config = dict(
    n_layer=11,
    d_model=64,
    n_head=2,
    n_kv_head=2,
    head_dim=32,
    d_mlp=256,
    vocab_size=2930,
    activation='tanh_gelu',
    norm='rmsnorm',
    norm_place='pre',
    norm_eps=1e-07,
    positions='rope',
    rope_base=10000.0,
    rope_fraction=0.5,
    qk_norm=False,
    attn_scale=0.177,
    bias='all',
    tie_embeddings=False,
    parallel_block=False,
    extras=['gated attention', 'value embeddings', 'a smear gate', 'an embedding shortcut', 'capped logits'],
    init='normal',
    init_std_qkv=0.0625,
    init_std_o=0.0134,
    init_std_up=0.0625,
    init_std_down=0.0134,
    optimizer='muon_variant',
    lr=0.0115,
    beta1=0.93,
    weight_decay=0.013,
    lr_head=0.0101,
    grad_clip=1.0,
    warmup_steps=200,
    schedule='cos',
    final_lr_fraction=0.03,
    batch_tokens=16384,
    seq_len=1024,
    doc_mask=True,
    train_tokens=157100000,
    steps=9589,
    dataset='wikipedia_en',
)
Each number is 200 + 20 x the weight over its row's rms, rounded and kept within 0 to 999. Layers, rows and columns count from 0. The size before them is the row's rms in percent of the matrix's.

# down: layer 8 MLP down (transposed), 256x64, rms 0.152, rows 66-118, columns 0-63
# up: layer 8 MLP up, 256x64, rms 0.296, rows 67-118, columns 0-63
down66,103,223,194,196,168,193,182,203,202,208,188,173,234,215,161,231,213,227,190,227,211,190,197,169,175,178,221,211,203,194,168,210,185,199,169,184,250,220,204,199,193,173,231,224,218,176,197,182,175,219,183,222,200,199,179,210,218,181,164,212,185,179,208,193,204
up67,097,255,222,211,201,173,208,223,221,216,188,188,206,218,212,178,180,237,188,192,223,206,163,200,231,176,199,204,202,182,191,191,197,200,180,241,161,191,215,204,218,213,205,216,207,224,213,154,152,197,199,196,189,181,193,210,182,197,189,189,177,170,195,213,198
down67,093,184,206,160,213,207,188,184,165,213,202,197,204,219,213,178,215,183,192,177,171,191,225,220,217,201,165,204,213,191,189,174,172,189,241,182,208,190,221,188,199,215,168,201,161,212,170,216,235,197,178,190,157,187,178,208,225,226,205,205,201,223,184,221,182
up68,109,195,208,212,235,219,213,196,161,197,190,210,184,201,235,218,167,182,178,175,199,192,187,188,206,197,246,217,200,189,175,186,190,189,210,192,173,175,182,168,191,189,215,191,205,231,223,166,210,205,163,210,227,169,218,215,188,211,166,204,202,219,188,202,239
down68,104,225,217,180,212,217,199,220,227,181,182,211,193,215,242,227,192,201,218,170,206,212,189,182,209,207,212,229,217,169,166,203,210,225,166,219,219,198,218,217,188,208,217,184,218,206,201,214,209,177,186,199,214,147,221,218,219,209,184,205,175,244,221,215,227
up69,119,214,182,223,214,190,185,163,216,180,218,241,188,187,241,179,207,206,177,183,213,207,199,185,229,227,194,212,224,223,180,207,218,213,203,214,170,227,206,204,220,173,204,207,227,217,195,210,175,208,165,193,198,219,240,200,180,173,167,179,205,184,187,178,175
down69,102,210,188,218,250,160,218,166,206,159,190,241,211,205,231,174,225,189,182,188,170,183,190,173,207,222,207,219,219,203,179,181,188,187,192,170,201,215,184,185,181,210,211,214,206,202,174,207,190,194,171,200,223,197,232,223,211,208,194,175,203,230,202,205,178
up70,102,221,211,187,181,180,207,196,157,181,225,170,225,199,221,221,174,199,200,233,218,191,226,217,194,182,192,214,190,192,183,216,208,206,237,212,173,195,231,192,205,196,234,197,185,187,219,199,204,241,197,221,211,189,182,187,201,211,169,151,155,207,223,200,201
down70,108,175,228,159,190,183,203,205,233,204,184,219,200,227,240,211,179,184,193,229,173,224,196,185,193,178,174,218,164,166,186,209,221,180,185,209,220,174,195,206,217,194,203,183,201,210,197,222,238,177,194,183,181,226,223,191,210,197,192,214,161,179,208,186,222
up71,092,195,238,214,181,191,209,171,185,175,198,211,207,233,206,214,212,196,197,207,184,208,184,191,204,233,180,202,195,195,194,198,201,200,226,202,163,195,172,200,204,228,205,222,203,243,232,204,173,207,230,220,203,180,248,214,203,244,192,187,209,175,237,165,185
down71,093,205,174,214,217,243,209,173,205,179,176,212,206,205,211,163,201,200,198,216,203,208,185,198,236,209,208,203,188,171,184,196,193,197,206,167,187,188,178,243,198,238,224,185,212,205,175,210,216,181,162,227,209,215,246,200,203,187,198,225,213,187,198,243,172
up72,113,199,212,200,197,219,229,168,195,187,215,173,241,248,194,169,212,200,224,172,189,239,215,223,203,213,193,212,217,226,184,164,171,196,222,209,190,201,194,220,184,239,205,177,181,207,203,232,215,187,191,223,207,187,194,209,209,216,189,199,181,237,189,175,183
down72,111,195,208,177,200,223,212,197,181,192,174,159,239,195,166,182,203,212,224,212,205,210,237,216,199,179,178,167,214,224,174,174,156,166,205,180,198,234,216,199,194,186,199,223,191,209,188,219,182,193,213,181,194,200,171,198,189,175,198,208,163,170,208,217,211
up73,122,215,209,208,169,194,174,184,183,202,220,224,214,211,194,239,208,190,223,216,205,232,251,208,219,221,231,190,194,210,193,207,204,197,245,209,190,219,211,203,187,213,212,217,229,212,204,165,209,213,192,191,209,229,212,211,166,214,222,187,239,174,196,183,240
down73,114,214,214,194,192,234,215,212,206,220,180,225,197,232,210,205,189,188,208,167,210,236,217,230,225,209,208,208,193,221,225,171,214,221,243,214,216,222,217,211,179,202,186,196,210,215,191,215,190,219,209,192,200,225,182,222,181,262,215,168,214,219,218,190,226
up74,078,204,244,195,204,225,214,238,220,218,218,210,178,226,167,207,203,196,220,199,180,216,195,212,215,188,186,211,177,221,197,211,235,194,172,196,205,207,239,199,181,183,201,177,198,159,210,196,209,230,206,214,193,188,210,221,210,176,146,184,182,192,156,199,182
down74,068,216,181,185,188,164,198,146,190,192,196,209,208,153,204,191,196,188,177,209,196,177,187,207,208,216,195,206,211,197,203,193,174,210,265,217,193,194,167,214,205,190,193,209,196,219,231,214,206,203,184,217,198,169,202,175,184,230,217,208,232,218,237,173,197
up75,105,199,248,235,187,196,191,171,214,199,201,204,188,190,213,175,188,203,222,186,207,178,219,198,209,201,221,207,226,205,187,149,209,181,169,156,175,249,185,211,206,205,192,199,216,199,208,213,203,213,198,205,202,202,162,165,210,233,201,226,205,223,180,192,170
down75,106,188,225,232,192,212,182,232,183,207,176,211,184,204,182,192,181,217,229,190,193,215,215,189,153,171,217,216,217,188,206,164,210,234,197,178,169,195,228,217,193,158,217,231,164,202,223,182,200,199,231,212,184,185,173,218,194,187,198,201,174,202,193,204,218
up76,087,190,224,211,227,191,186,214,207,178,204,174,202,204,177,178,211,180,197,211,171,233,207,204,181,156,219,202,209,210,164,172,224,180,179,186,178,169,191,215,185,206,185,176,205,167,217,161,202,214,195,195,213,216,183,209,215,245,245,214,230,210,207,198,201
down76,092,188,184,185,185,219,209,203,179,215,219,176,217,184,242,192,215,193,195,183,187,192,189,194,175,171,183,184,212,195,219,210,187,220,192,166,222,221,184,216,192,193,161,220,190,200,205,204,185,190,185,155,197,197,174,179,213,178,240,168,184,171,174,249,200
up77,117,190,191,245,219,186,205,196,179,174,170,212,174,230,213,215,164,226,205,171,209,203,196,216,193,239,204,224,227,203,211,215,188,190,208,216,213,208,183,195,204,179,191,196,195,174,179,252,203,206,187,202,204,199,251,211,211,169,182,191,174,211,229,187,182
down77,126,214,196,219,205,197,231,203,223,215,189,213,204,172,209,180,202,195,199,171,169,156,229,199,179,204,191,206,230,196,192,229,210,189,167,212,188,170,211,207,222,197,216,182,181,161,180,206,201,149,177,204,194,186,235,203,224,164,190,208,174,189,228,221,193
up78,076,203,220,232,191,220,220,218,187,190,195,192,174,161,190,244,165,206,226,193,182,209,185,184,173,211,148,206,184,185,196,192,219,223,199,225,200,171,181,191,182,228,231,187,174,213,175,220,179,214,204,184,223,200,215,215,200,202,200,224,223,215,222,177,216
down78,073,180,204,194,210,175,220,213,179,220,217,196,184,186,231,185,179,193,192,208,201,180,167,174,210,218,198,192,182,215,163,220,188,183,232,182,199,178,179,200,164,205,174,215,163,190,212,190,200,198,173,186,164,230,244,227,221,201,208,205,158,180,215,206,209
up79,104,195,184,207,198,218,194,195,190,181,194,176,177,236,183,197,163,224,221,204,166,177,249,226,216,195,216,192,198,207,200,160,200,188,211,203,172,213,200,167,210,191,204,214,180,227,220,205,179,181,221,234,187,208,196,195,187,240,170,217,209,217,186,198,159
down79,097,178,188,200,179,227,183,219,208,212,206,177,204,179,191,199,225,172,204,150,214,195,156,182,191,207,141,181,194,214,176,230,228,205,197,191,172,190,224,207,201,220,196,183,183,209,199,201,211,202,173,197,189,234,202,236,184,173,191,195,215,174,218,205,216
up80,099,230,192,238,249,223,175,196,214,148,193,195,185,220,201,197,177,211,204,193,199,218,212,181,208,228,206,207,190,192,182,205,201,205,181,200,206,229,244,218,198,203,186,203,203,202,204,253,182,156,213,225,222,182,197,162,199,184,190,193,208,183,220,191,203
down80,101,198,204,185,183,233,224,202,159,209,185,176,204,184,165,198,232,214,218,196,204,204,229,184,199,164,210,194,218,208,221,201,219,216,176,218,206,162,210,222,197,218,197,220,247,197,201,196,192,197,182,149,210,202,181,187,183,184,192,170,188,198,213,243,226
up81,129,224,176,220,169,200,213,193,217,228,196,182,205,175,162,199,216,204,217,214,212,197,231,215,209,195,170,199,194,226,217,233,152,180,202,221,198,186,187,215,211,211,233,206,248,212,233,204,218,203,192,203,203,178,207,202,191,175,158,207,162,195,221,214,192
down81,138,180,218,187,164,196,173,194,208,199,187,174,166,211,217,176,201,207,223,191,208,211,182,197,200,171,227,195,216,227,232,190,204,257,206,172,198,204,194,212,184,229,245,198,201,191,174,161,190,209,208,205,210,180,166,201,173,198,227,198,179,224,195,183,217
up82,089,215,192,259,190,204,165,199,196,191,204,243,207,206,173,184,194,197,201,230,192,207,189,150,176,191,174,194,204,235,169,214,219,185,200,205,177,186,223,229,191,195,161,217,227,198,172,183,192,204,234,210,192,197,179,211,193,192,175,199,209,217,204,189,219
down82,103,169,176,187,207,201,205,241,203,206,168,181,178,196,249,181,214,172,182,209,177,213,202,218,181,190,194,196,171,197,238,197,202,237,227,191,227,196,206,147,199,211,198,203,214,216,199,198,187,233,209,210,199,210,226,187,220,221,226,192,202,166,182,183,193
up83,120,235,203,209,209,183,175,236,204,192,194,178,204,213,186,198,201,207,206,178,224,205,170,187,192,222,161,178,210,219,190,206,217,177,204,211,209,196,191,214,203,211,243,208,181,243,205,188,222,189,189,207,218,245,215,217,178,192,154,205,176,249,218,198,184
down83,129,240,221,190,183,230,203,201,239,165,217,211,192,258,196,211,200,204,205,211,202,187,175,177,214,228,217,228,213,229,219,182,223,195,175,203,220,186,199,225,215,210,209,175,187,208,213,216,216,179,215,202,205,196,188,180,173,216,150,195,204,217,210,215,177
up84,091,191,202,183,221,204,192,195,197,192,232,228,174,171,187,181,225,169,207,234,198,212,250,202,202,229,243,212,207,181,211,179,228,207,209,210,231,186,191,244,191,196,196,226,191,178,155,231,199,207,225,193,213,199,214,207,197,209,220,178,211,193,205,225,194
down84,086,198,192,168,181,209,203,182,215,214,216,204,166,232,227,181,227,172,225,195,198,203,226,196,171,196,187,217,198,196,213,209,213,207,184,178,224,202,224,179,185,219,214,210,179,195,194,255,197,174,221,174,193,204,201,188,221,229,194,229,232,204,198,247,232
up85,105,196,228,205,191,212,181,154,197,178,184,221,186,208,210,190,242,205,198,209,222,220,179,224,197,185,199,207,218,207,191,175,179,185,164,210,222,221,221,235,185,197,215,208,226,170,172,211,210,213,178,211,178,218,200,157,201,217,243,226,199,176,183,183,195
down85,102,222,236,228,192,230,206,203,206,182,187,199,180,236,196,211,211,235,224,204,198,219,189,166,184,222,218,201,222,197,184,192,220,238,180,191,189,227,190,257,173,212,213,217,225,201,218,224,193,195,200,185,166,209,208,178,183,178,195,215,179,180,217,203,225
up86,109,248,174,194,203,185,203,233,213,162,175,210,201,181,232,199,240,216,201,202,197,220,182,211,214,208,198,200,188,203,191,174,177,178,229,174,186,185,220,215,223,153,192,199,213,200,245,231,212,194,181,206,226,193,239,186,188,209,197,220,194,191,215,200,188
down86,120,248,188,195,186,214,196,239,235,190,210,224,189,187,176,189,204,200,159,198,191,220,170,221,174,176,170,198,212,225,231,209,202,189,208,179,214,189,218,202,210,205,216,242,183,195,219,196,207,202,207,195,224,162,188,187,235,221,227,202,199,189,202,174,168
up87,105,210,226,206,172,223,209,202,235,204,216,201,233,227,186,194,198,179,202,194,230,169,192,202,192,210,194,202,193,179,244,182,170,178,192,238,209,186,176,221,188,207,231,212,159,188,210,204,194,209,199,188,175,180,231,194,245,184,174,232,222,200,206,188,193
down87,091,209,217,218,175,245,214,180,198,191,203,206,184,207,208,179,213,185,171,180,194,258,205,160,234,213,173,209,236,188,196,176,209,215,186,166,176,221,222,202,186,221,181,177,209,211,192,212,211,200,201,224,217,203,156,189,213,200,202,215,209,212,202,183,230
up88,095,193,160,177,221,168,198,218,174,207,205,179,210,215,211,189,199,196,196,216,199,201,206,190,236,193,165,185,229,199,185,186,205,172,230,200,184,208,195,221,148,247,201,180,210,200,157,181,168,196,202,235,185,193,187,202,179,182,188,179,217,213,189,183,185
down88,098,175,177,218,184,217,217,204,212,191,202,203,207,209,221,186,209,176,183,137,202,192,214,195,174,184,172,200,198,206,186,192,208,210,175,215,225,228,224,153,182,174,224,201,195,186,224,184,214,173,189,182,161,240,180,219,218,207,193,182,203,188,208,229,190
up89,103,224,209,207,183,157,186,196,197,187,192,221,178,208,220,216,186,235,236,238,188,207,215,214,206,153,192,225,199,214,225,214,178,212,166,177,212,174,178,166,225,199,168,217,226,182,205,203,178,177,180,191,213,206,215,222,207,201,215,206,218,198,219,179,182
down89,102,220,217,174,252,208,189,249,224,182,212,224,196,220,166,206,208,194,209,177,188,201,191,175,203,208,198,223,226,180,192,207,196,215,194,196,209,182,214,236,173,177,177,187,174,201,171,186,211,164,197,225,214,188,164,201,199,186,189,166,204,203,196,219,231
up90,107,216,187,244,191,213,200,193,216,212,184,190,207,163,189,189,194,216,195,207,204,198,201,161,216,209,151,178,205,241,212,216,222,190,193,219,186,195,210,215,227,214,189,235,214,190,219,213,185,218,201,221,201,174,205,183,200,145,195,193,178,183,251,214,202
down90,109,204,219,165,179,224,180,194,222,205,189,147,225,210,208,218,248,174,191,212,204,208,220,213,192,174,160,197,235,196,197,194,182,213,196,218,222,216,212,189,219,182,206,188,227,203,179,167,198,191,178,176,192,186,179,224,233,202,203,179,180,218,177,215,185
up91,101,176,169,209,183,208,164,236,181,171,155,217,156,196,199,198,202,229,185,209,187,210,190,251,210,216,231,183,201,205,189,227,186,184,193,245,217,206,178,211,212,221,175,178,216,205,185,220,193,201,190,192,188,198,173,189,184,192,196,174,179,205,210,197,203
down91,090,185,204,170,197,218,165,233,189,232,161,209,191,223,212,206,232,208,197,188,193,191,210,203,204,223,152,177,223,206,204,231,176,215,201,149,221,222,189,184,223,208,181,205,199,228,171,223,194,213,186,169,197,181,215,203,219,225,195,202,213,180,192,215,209
up92,085,216,208,212,198,193,226,225,215,178,196,206,185,178,197,207,196,208,196,209,203,250,231,177,168,207,216,222,200,176,237,204,213,233,212,236,172,222,196,239,194,174,176,197,206,204,200,184,198,207,184,168,215,197,201,178,248,206,193,189,228,185,218,167,207
down92,076,201,198,198,173,178,196,195,193,176,235,212,224,201,195,204,224,208,213,194,232,202,168,181,211,217,229,232,192,202,209,202,178,177,203,216,236,200,150,182,201,185,243,184,180,178,224,186,163,193,178,212,205,209,178,205,191,218,227,163,201,209,193,170,223
up93,076,190,209,234,206,240,238,211,185,212,201,231,177,194,158,219,171,188,184,191,228,235,202,198,218,194,222,228,169,221,208,207,187,187,189,171,196,185,229,173,188,207,193,211,183,238,157,224,210,223,188,178,214,188,195,188,196,184,213,199,195,223,195,194,212
down93,068,207,197,183,225,203,205,178,177,184,181,192,209,201,217,170,215,183,170,180,159,160,192,232,192,217,211,184,161,180,187,192,206,215,241,253,189,178,202,198,208,184,207,172,211,185,194,167,198,186,209,234,196,170,211,186,199,221,217,223,205,212,219,192,206
up94,086,202,194,213,205,230,204,190,247,217,223,204,167,219,173,209,201,191,178,240,193,200,186,200,182,174,190,196,181,193,135,193,197,200,185,169,195,191,192,179,179,210,208,213,193,193,180,206,228,211,215,180,194,165,233,163,178,199,188,184,172,205,189,214,176
down94,080,191,180,189,215,198,187,167,166,187,167,203,245,209,202,174,206,183,220,203,187,205,197,187,236,208,209,180,209,191,222,186,187,183,222,213,207,218,187,253,185,210,201,200,194,214,204,188,193,210,177,219,206,213,158,253,209,201,200,173,225,223,195,163,184
up95,102,234,197,224,177,160,212,241,177,182,209,209,148,198,204,190,220,181,226,231,245,232,174,215,203,188,221,199,188,215,197,221,170,209,220,219,180,173,178,205,207,187,186,220,193,217,210,225,171,191,215,207,212,215,187,219,214,206,203,188,198,189,197,189,217
down95,110,220,151,206,183,202,196,219,199,206,212,146,210,227,192,183,211,179,221,203,234,175,206,219,199,217,195,197,222,201,226,216,190,223,162,209,194,182,217,209,222,212,246,202,226,188,185,237,177,197,202,202,215,196,186,175,190,177,187,219,207,165,185,221,209
up96,104,186,196,169,180,211,184,207,224,196,183,253,190,200,189,238,216,204,187,185,167,199,202,205,224,193,218,192,172,186,206,212,190,162,196,194,241,194,193,173,182,156,202,200,227,210,192,192,218,176,213,161,191,204,211,217,198,184,214,239,213,201,209,177,165
down96,112,187,211,198,230,208,195,191,195,226,225,196,202,198,222,202,231,204,197,176,204,176,203,207,177,185,161,176,225,205,154,205,228,187,207,197,198,208,219,191,201,200,153,197,218,194,145,164,217,192,221,190,220,192,224,176,226,198,166,200,187,182,195,232,207
up97,109,231,198,221,171,195,231,167,232,207,200,223,199,179,150,230,226,196,172,247,159,248,224,173,183,190,215,205,192,177,210,179,177,212,211,189,213,202,198,172,209,206,191,211,209,210,191,209,220,190,195,206,215,199,197,200,213,191,190,186,178,179,186,187,200
down97,094,225,210,231,200,196,227,184,171,200,206,211,166,209,219,196,194,199,236,217,245,205,190,206,202,223,207,238,239,190,211,182,236,221,170,201,199,212,188,223,216,221,221,204,232,180,189,177,182,227,166,195,187,228,199,225,220,202,207,198,180,219,205,221,215
up98,085,212,189,174,170,221,173,193,186,200,188,218,192,177,193,195,185,209,200,225,196,205,193,235,204,216,217,195,188,199,244,227,223,207,160,202,197,180,162,181,169,171,151,198,177,221,191,214,210,224,166,208,196,190,219,190,170,224,184,213,175,217,194,190,186
down98,089,216,205,197,182,244,184,213,230,229,170,198,170,226,222,205,205,191,205,218,207,165,228,187,198,192,188,184,236,194,233,213,217,232,187,159,191,242,183,195,218,225,176,173,199,231,184,198,187,207,219,194,180,206,208,195,218,222,210,226,218,187,211,203,208
up99,099,187,200,175,189,207,208,196,208,222,196,218,229,184,169,180,223,221,203,190,211,170,152,171,256,199,213,179,172,205,231,185,186,188,187,209,224,206,173,207,185,188,228,178,209,212,223,222,193,207,220,149,186,187,201,198,179,210,212,212,204,215,216,214,186
down99,110,242,199,229,199,182,222,223,202,210,216,206,223,259,216,223,205,173,212,218,196,183,202,236,135,227,167,193,182,207,181,202,182,217,198,218,195,188,169,203,233,209,207,195,176,194,207,201,187,183,203,203,200,186,202,208,192,190,221,217,196,180,207,227,194
up100,096,209,214,223,188,198,199,185,175,211,211,216,184,214,139,219,173,209,180,210,194,215,217,197,191,200,202,216,196,188,205,189,210,230,226,217,212,213,194,224,161,217,221,223,145,204,170,164,194,189,207,223,205,179,205,184,203,191,192,218,218,184,159,222,226
down100,092,163,185,221,208,214,209,214,189,224,220,218,204,226,211,181,212,210,206,197,193,188,172,174,214,231,185,205,211,204,205,229,177,196,173,201,207,175,211,229,165,203,171,214,148,207,194,227,161,167,227,187,166,195,228,204,224,200,209,208,194,183,196,227,212
up101,116,207,232,184,223,194,213,190,218,160,194,196,174,198,211,212,195,220,182,207,188,238,177,210,177,164,193,200,210,202,154,187,197,196,212,198,221,186,222,156,215,154,213,201,234,219,214,207,200,184,211,195,217,232,230,173,179,218,169,197,193,198,225,210,197
down101,122,200,183,217,153,223,208,210,241,208,195,199,212,177,167,199,213,203,205,175,203,226,206,207,172,165,184,199,238,209,198,198,203,192,218,156,197,209,206,209,171,160,199,209,204,222,186,174,175,206,248,202,181,188,200,216,219,191,221,181,197,212,215,238,198
up102,091,186,220,161,170,179,203,234,217,189,221,203,193,172,209,204,187,200,179,211,176,235,207,240,218,225,223,212,189,169,200,214,185,205,214,198,190,184,208,215,201,229,195,251,190,178,177,171,188,215,218,184,212,221,166,187,227,216,184,196,213,183,226,198,184
down102,083,190,213,160,192,223,184,216,212,182,203,214,204,232,226,192,225,198,178,191,189,191,187,212,186,204,201,232,232,179,216,230,223,237,189,152,226,216,229,181,215,212,187,196,177,235,196,207,198,183,212,183,180,190,173,210,227,233,204,195,215,185,186,219,227
up103,108,202,205,173,193,176,198,227,214,187,198,186,201,216,164,209,202,211,193,205,192,222,161,162,205,192,208,222,188,191,213,183,211,203,231,159,190,176,199,229,200,184,198,175,226,197,176,213,186,230,181,218,246,174,206,197,160,182,195,173,206,208,164,199,232
down103,132,149,224,176,179,245,177,184,190,210,205,174,169,228,221,213,189,189,194,189,205,200,226,189,245,216,212,209,175,166,202,195,183,224,193,218,196,212,221,203,176,199,181,184,192,203,197,202,199,234,202,203,209,197,163,154,202,194,213,181,193,186,172,192,210
up104,088,203,196,206,180,194,223,224,213,230,184,222,209,197,188,168,219,197,223,187,215,203,206,185,200,189,198,229,173,217,154,195,203,195,211,206,179,195,169,232,181,181,162,204,219,225,164,227,173,198,207,220,205,186,221,201,205,203,190,229,232,177,212,194,145
down104,082,187,218,189,175,212,203,226,216,192,185,165,216,207,213,225,176,208,214,227,205,179,225,195,220,181,230,183,187,166,207,196,191,154,208,213,180,236,228,193,197,203,242,199,213,213,209,211,195,216,177,171,215,193,195,216,148,218,187,184,216,224,226,195,186
up105,074,190,222,216,204,192,206,186,228,184,149,202,204,172,214,204,222,210,240,206,212,234,181,195,206,160,212,211,164,216,192,188,202,209,174,206,191,210,202,204,161,211,209,203,175,247,199,190,170,216,225,199,189,182,202,183,210,182,180,184,234,209,206,222,164
down105,066,217,219,183,205,208,189,171,179,199,231,183,190,208,168,227,190,220,178,219,164,178,222,192,224,209,211,193,213,166,213,186,174,187,207,215,217,178,189,189,223,193,211,199,184,151,172,209,198,203,179,235,196,218,231,197,186,234,214,218,155,183,205,186,200
up106,098,228,202,191,191,221,194,198,197,208,206,209,218,174,144,172,204,226,169,224,175,223,211,226,210,222,189,216,221,196,208,198,171,206,204,224,221,183,193,202,194,194,179,193,160,181,194,207,175,211,215,227,192,166,180,199,173,229,232,161,209,181,193,183,182
down106,129,181,208,185,183,169,145,185,176,190,192,194,162,231,197,196,176,179,224,224,200,215,195,205,183,211,178,207,205,193,217,192,180,195,202,171,229,177,235,199,210,172,201,214,195,207,190,173,234,205,166,181,177,208,200,208,233,190,183,199,162,194,165,206,201
up107,103,191,184,208,167,192,201,223,185,199,198,225,218,220,184,207,169,201,179,246,195,254,173,213,196,207,169,233,198,215,223,207,203,198,213,192,213,191,191,197,240,179,199,198,201,185,219,202,224,195,213,148,219,195,192,168,204,228,198,180,179,185,187,190,167
down107,097,203,222,179,190,196,213,211,168,181,229,188,231,180,203,190,209,248,190,231,209,206,195,168,195,184,211,172,209,163,208,211,196,199,197,192,225,192,219,220,220,204,193,180,208,188,196,203,194,214,241,177,161,211,160,196,258,203,179,181,190,214,197,191,190
up108,136,214,197,273,204,197,203,197,187,191,202,246,183,199,228,214,176,203,199,233,171,225,238,187,219,170,200,205,210,170,180,219,229,198,225,206,192,220,213,208,186,219,187,187,212,190,225,202,210,229,201,196,202,204,186,192,194,225,226,165,224,191,187,201,202
down108,137,187,202,222,218,197,218,202,202,181,199,209,207,227,225,212,182,196,206,216,162,203,217,205,209,189,199,195,232,164,181,220,258,185,190,187,181,239,215,194,196,232,166,197,179,217,199,213,234,198,197,189,171,226,171,200,208,204,188,153,195,203,207,235,203
up109,087,174,238,213,176,240,188,213,182,197,204,235,198,209,179,179,191,220,236,222,203,218,166,202,229,182,211,247,207,190,217,181,213,215,227,180,190,218,199,215,190,195,226,200,220,219,185,175,198,216,172,200,199,219,208,206,168,208,173,225,196,202,178,218,168
down109,091,192,192,166,193,251,215,210,209,216,192,211,202,205,235,219,212,209,207,209,176,166,180,211,195,210,192,215,195,206,166,193,214,206,181,249,213,185,212,250,185,220,181,205,173,210,216,202,222,206,193,233,200,167,194,226,214,203,204,190,194,179,168,223,230
up110,113,202,204,226,180,203,207,185,197,220,211,246,214,244,187,189,205,172,197,198,209,205,214,191,188,172,212,223,191,209,211,176,200,166,222,198,220,221,153,164,185,193,222,215,218,184,171,212,151,221,176,190,221,179,189,181,228,203,200,216,193,207,183,191,172
down110,115,222,221,195,193,227,226,259,199,202,182,207,199,212,173,218,173,217,214,228,189,185,229,185,176,189,227,226,185,181,223,189,208,216,199,199,167,157,187,202,199,202,182,188,209,222,220,204,168,214,228,207,172,177,182,179,191,202,181,185,193,228,221,202,221
up111,071,190,220,211,204,224,192,174,192,194,192,222,176,203,208,159,192,199,252,190,209,214,209,198,185,197,165,160,179,165,192,212,177,223,195,217,188,203,208,210,195,178,226,171,189,232,191,177,174,199,183,184,258,186,190,185,207,198,194,191,226,209,173,211,186
down111,060,216,179,182,178,181,204,165,185,190,210,193,207,137,197,232,211,196,178,197,200,176,175,197,215,224,248,237,211,203,192,190,178,182,234,209,214,196,172,187,193,194,196,193,184,192,210,207,204,228,185,222,189,219,216,180,185,232,221,183,194,186,231,173,190
up112,101,196,211,186,222,176,215,208,187,202,188,167,200,187,211,219,183,176,219,169,217,217,170,197,179,249,170,193,186,199,198,164,185,174,226,222,227,213,211,181,176,173,196,197,134,196,211,211,173,180,199,208,205,199,209,179,176,186,230,192,209,202,203,197,196
down112,104,192,183,211,186,192,193,218,205,211,222,209,183,230,216,206,210,202,201,188,224,196,185,205,164,211,183,193,206,232,195,204,148,190,266,218,201,179,211,190,169,193,233,237,187,175,180,196,189,214,169,189,213,186,201,200,175,227,225,188,197,210,173,182,220
up113,098,211,192,208,169,154,231,194,196,205,208,221,214,191,223,173,184,212,189,163,213,187,208,176,195,168,183,187,210,168,194,197,194,198,194,221,212,206,208,224,204,213,195,204,195,203,206,204,234,239,241,181,189,231,218,221,175,205,163,191,168,192,181,202,157
down113,081,196,205,187,191,231,193,220,204,188,178,195,205,198,224,187,211,198,218,202,213,175,214,188,184,165,193,200,198,187,231,205,202,211,197,139,204,212,195,170,221,222,168,205,202,229,196,204,189,205,212,187,218,205,202,187,200,256,243,227,226,176,187,188,246
up114,100,187,189,206,214,187,235,211,208,186,212,215,185,185,216,205,197,243,200,180,191,192,197,220,192,193,187,186,193,213,220,198,238,211,236,245,199,172,195,182,204,213,177,185,185,169,221,162,162,200,197,240,184,209,221,206,169,197,234,210,205,208,199,216,243
down114,084,193,193,198,168,215,223,214,175,205,210,164,216,253,192,197,195,167,230,212,190,197,208,187,190,205,170,193,184,231,193,209,192,219,177,163,199,230,189,181,154,202,198,211,206,217,200,184,202,202,191,186,214,206,163,217,208,177,173,167,176,169,220,223,199
up115,103,217,232,199,218,211,172,172,225,176,196,177,144,199,190,232,183,208,158,211,166,221,204,190,193,221,191,186,195,198,181,209,217,206,207,204,250,182,221,214,189,186,189,165,201,212,190,203,207,174,224,173,183,192,194,201,183,187,227,176,208,200,227,214,187
down115,101,226,204,162,186,158,176,189,201,188,183,224,201,205,177,203,215,201,210,209,173,235,208,185,199,196,201,206,191,185,207,202,202,191,168,208,220,228,189,196,221,196,201,209,212,224,142,159,195,187,218,170,205,190,188,220,215,198,219,213,211,211,169,167,247
up116,108,218,197,190,179,164,223,181,196,204,209,222,221,187,237,212,189,209,193,189,212,176,164,190,247,207,158,203,182,174,185,198,173,204,221,194,221,218,220,181,217,178,206,146,225,203,195,191,233,197,198,198,197,196,190,187,169,204,189,169,185,174,216,196,193
down116,125,158,180,217,208,200,174,187,199,205,191,178,162,191,213,154,203,184,198,172,199,219,173,189,186,196,178,196,206,226,189,213,183,210,228,182,182,221,209,190,184,179,208,195,180,219,210,233,191,175,195,207,217,239,225,177,206,170,242,194,186,160,191,179,193
up117,123,190,198,189,217,193,201,211,199,207,171,215,188,214,179,204,203,203,162,199,197,224,225,237,210,211,224,173,217,220,215,170,178,170,229,218,194,200,206,200,181,171,219,233,224,205,173,217,244,177,209,207,228,221,188,204,161,178,228,193,161,190,182,202,201
down117,121,200,195,212,190,178,215,216,237,217,202,185,180,232,211,169,210,169,196,190,228,208,221,255,168,193,175,178,201,245,211,210,194,184,200,188,200,190,180,218,215,177,237,205,195,210,197,193,209,168,176,167,229,222,219,211,164,202,210,204,186,205,185,192,196
up118,111,182,195,170,194,210,186,205,183,179,215,183,169,183,181,234,172,217,185,230,193,177,225,177,206,201,190,175,182,233,192,222,202,182,198,196,216,182,207,194,222,195,172,195,207,246,214,171,178,206,223,207,183,224,211,167,179,175,188,227,209,158,195,202,176
down118,091,179,205,197,171,219,206,212,200,194,201,194,222,199,204,191,187,200,227,211,214,205,196,193,178,176,236,203,216,238,195,190,184,192,203,199,194,193,182,249,202,224,179,198,177,233,200,171,170,194,206,183,199,223,204,250,214,180,178,211,129,187,181,200,202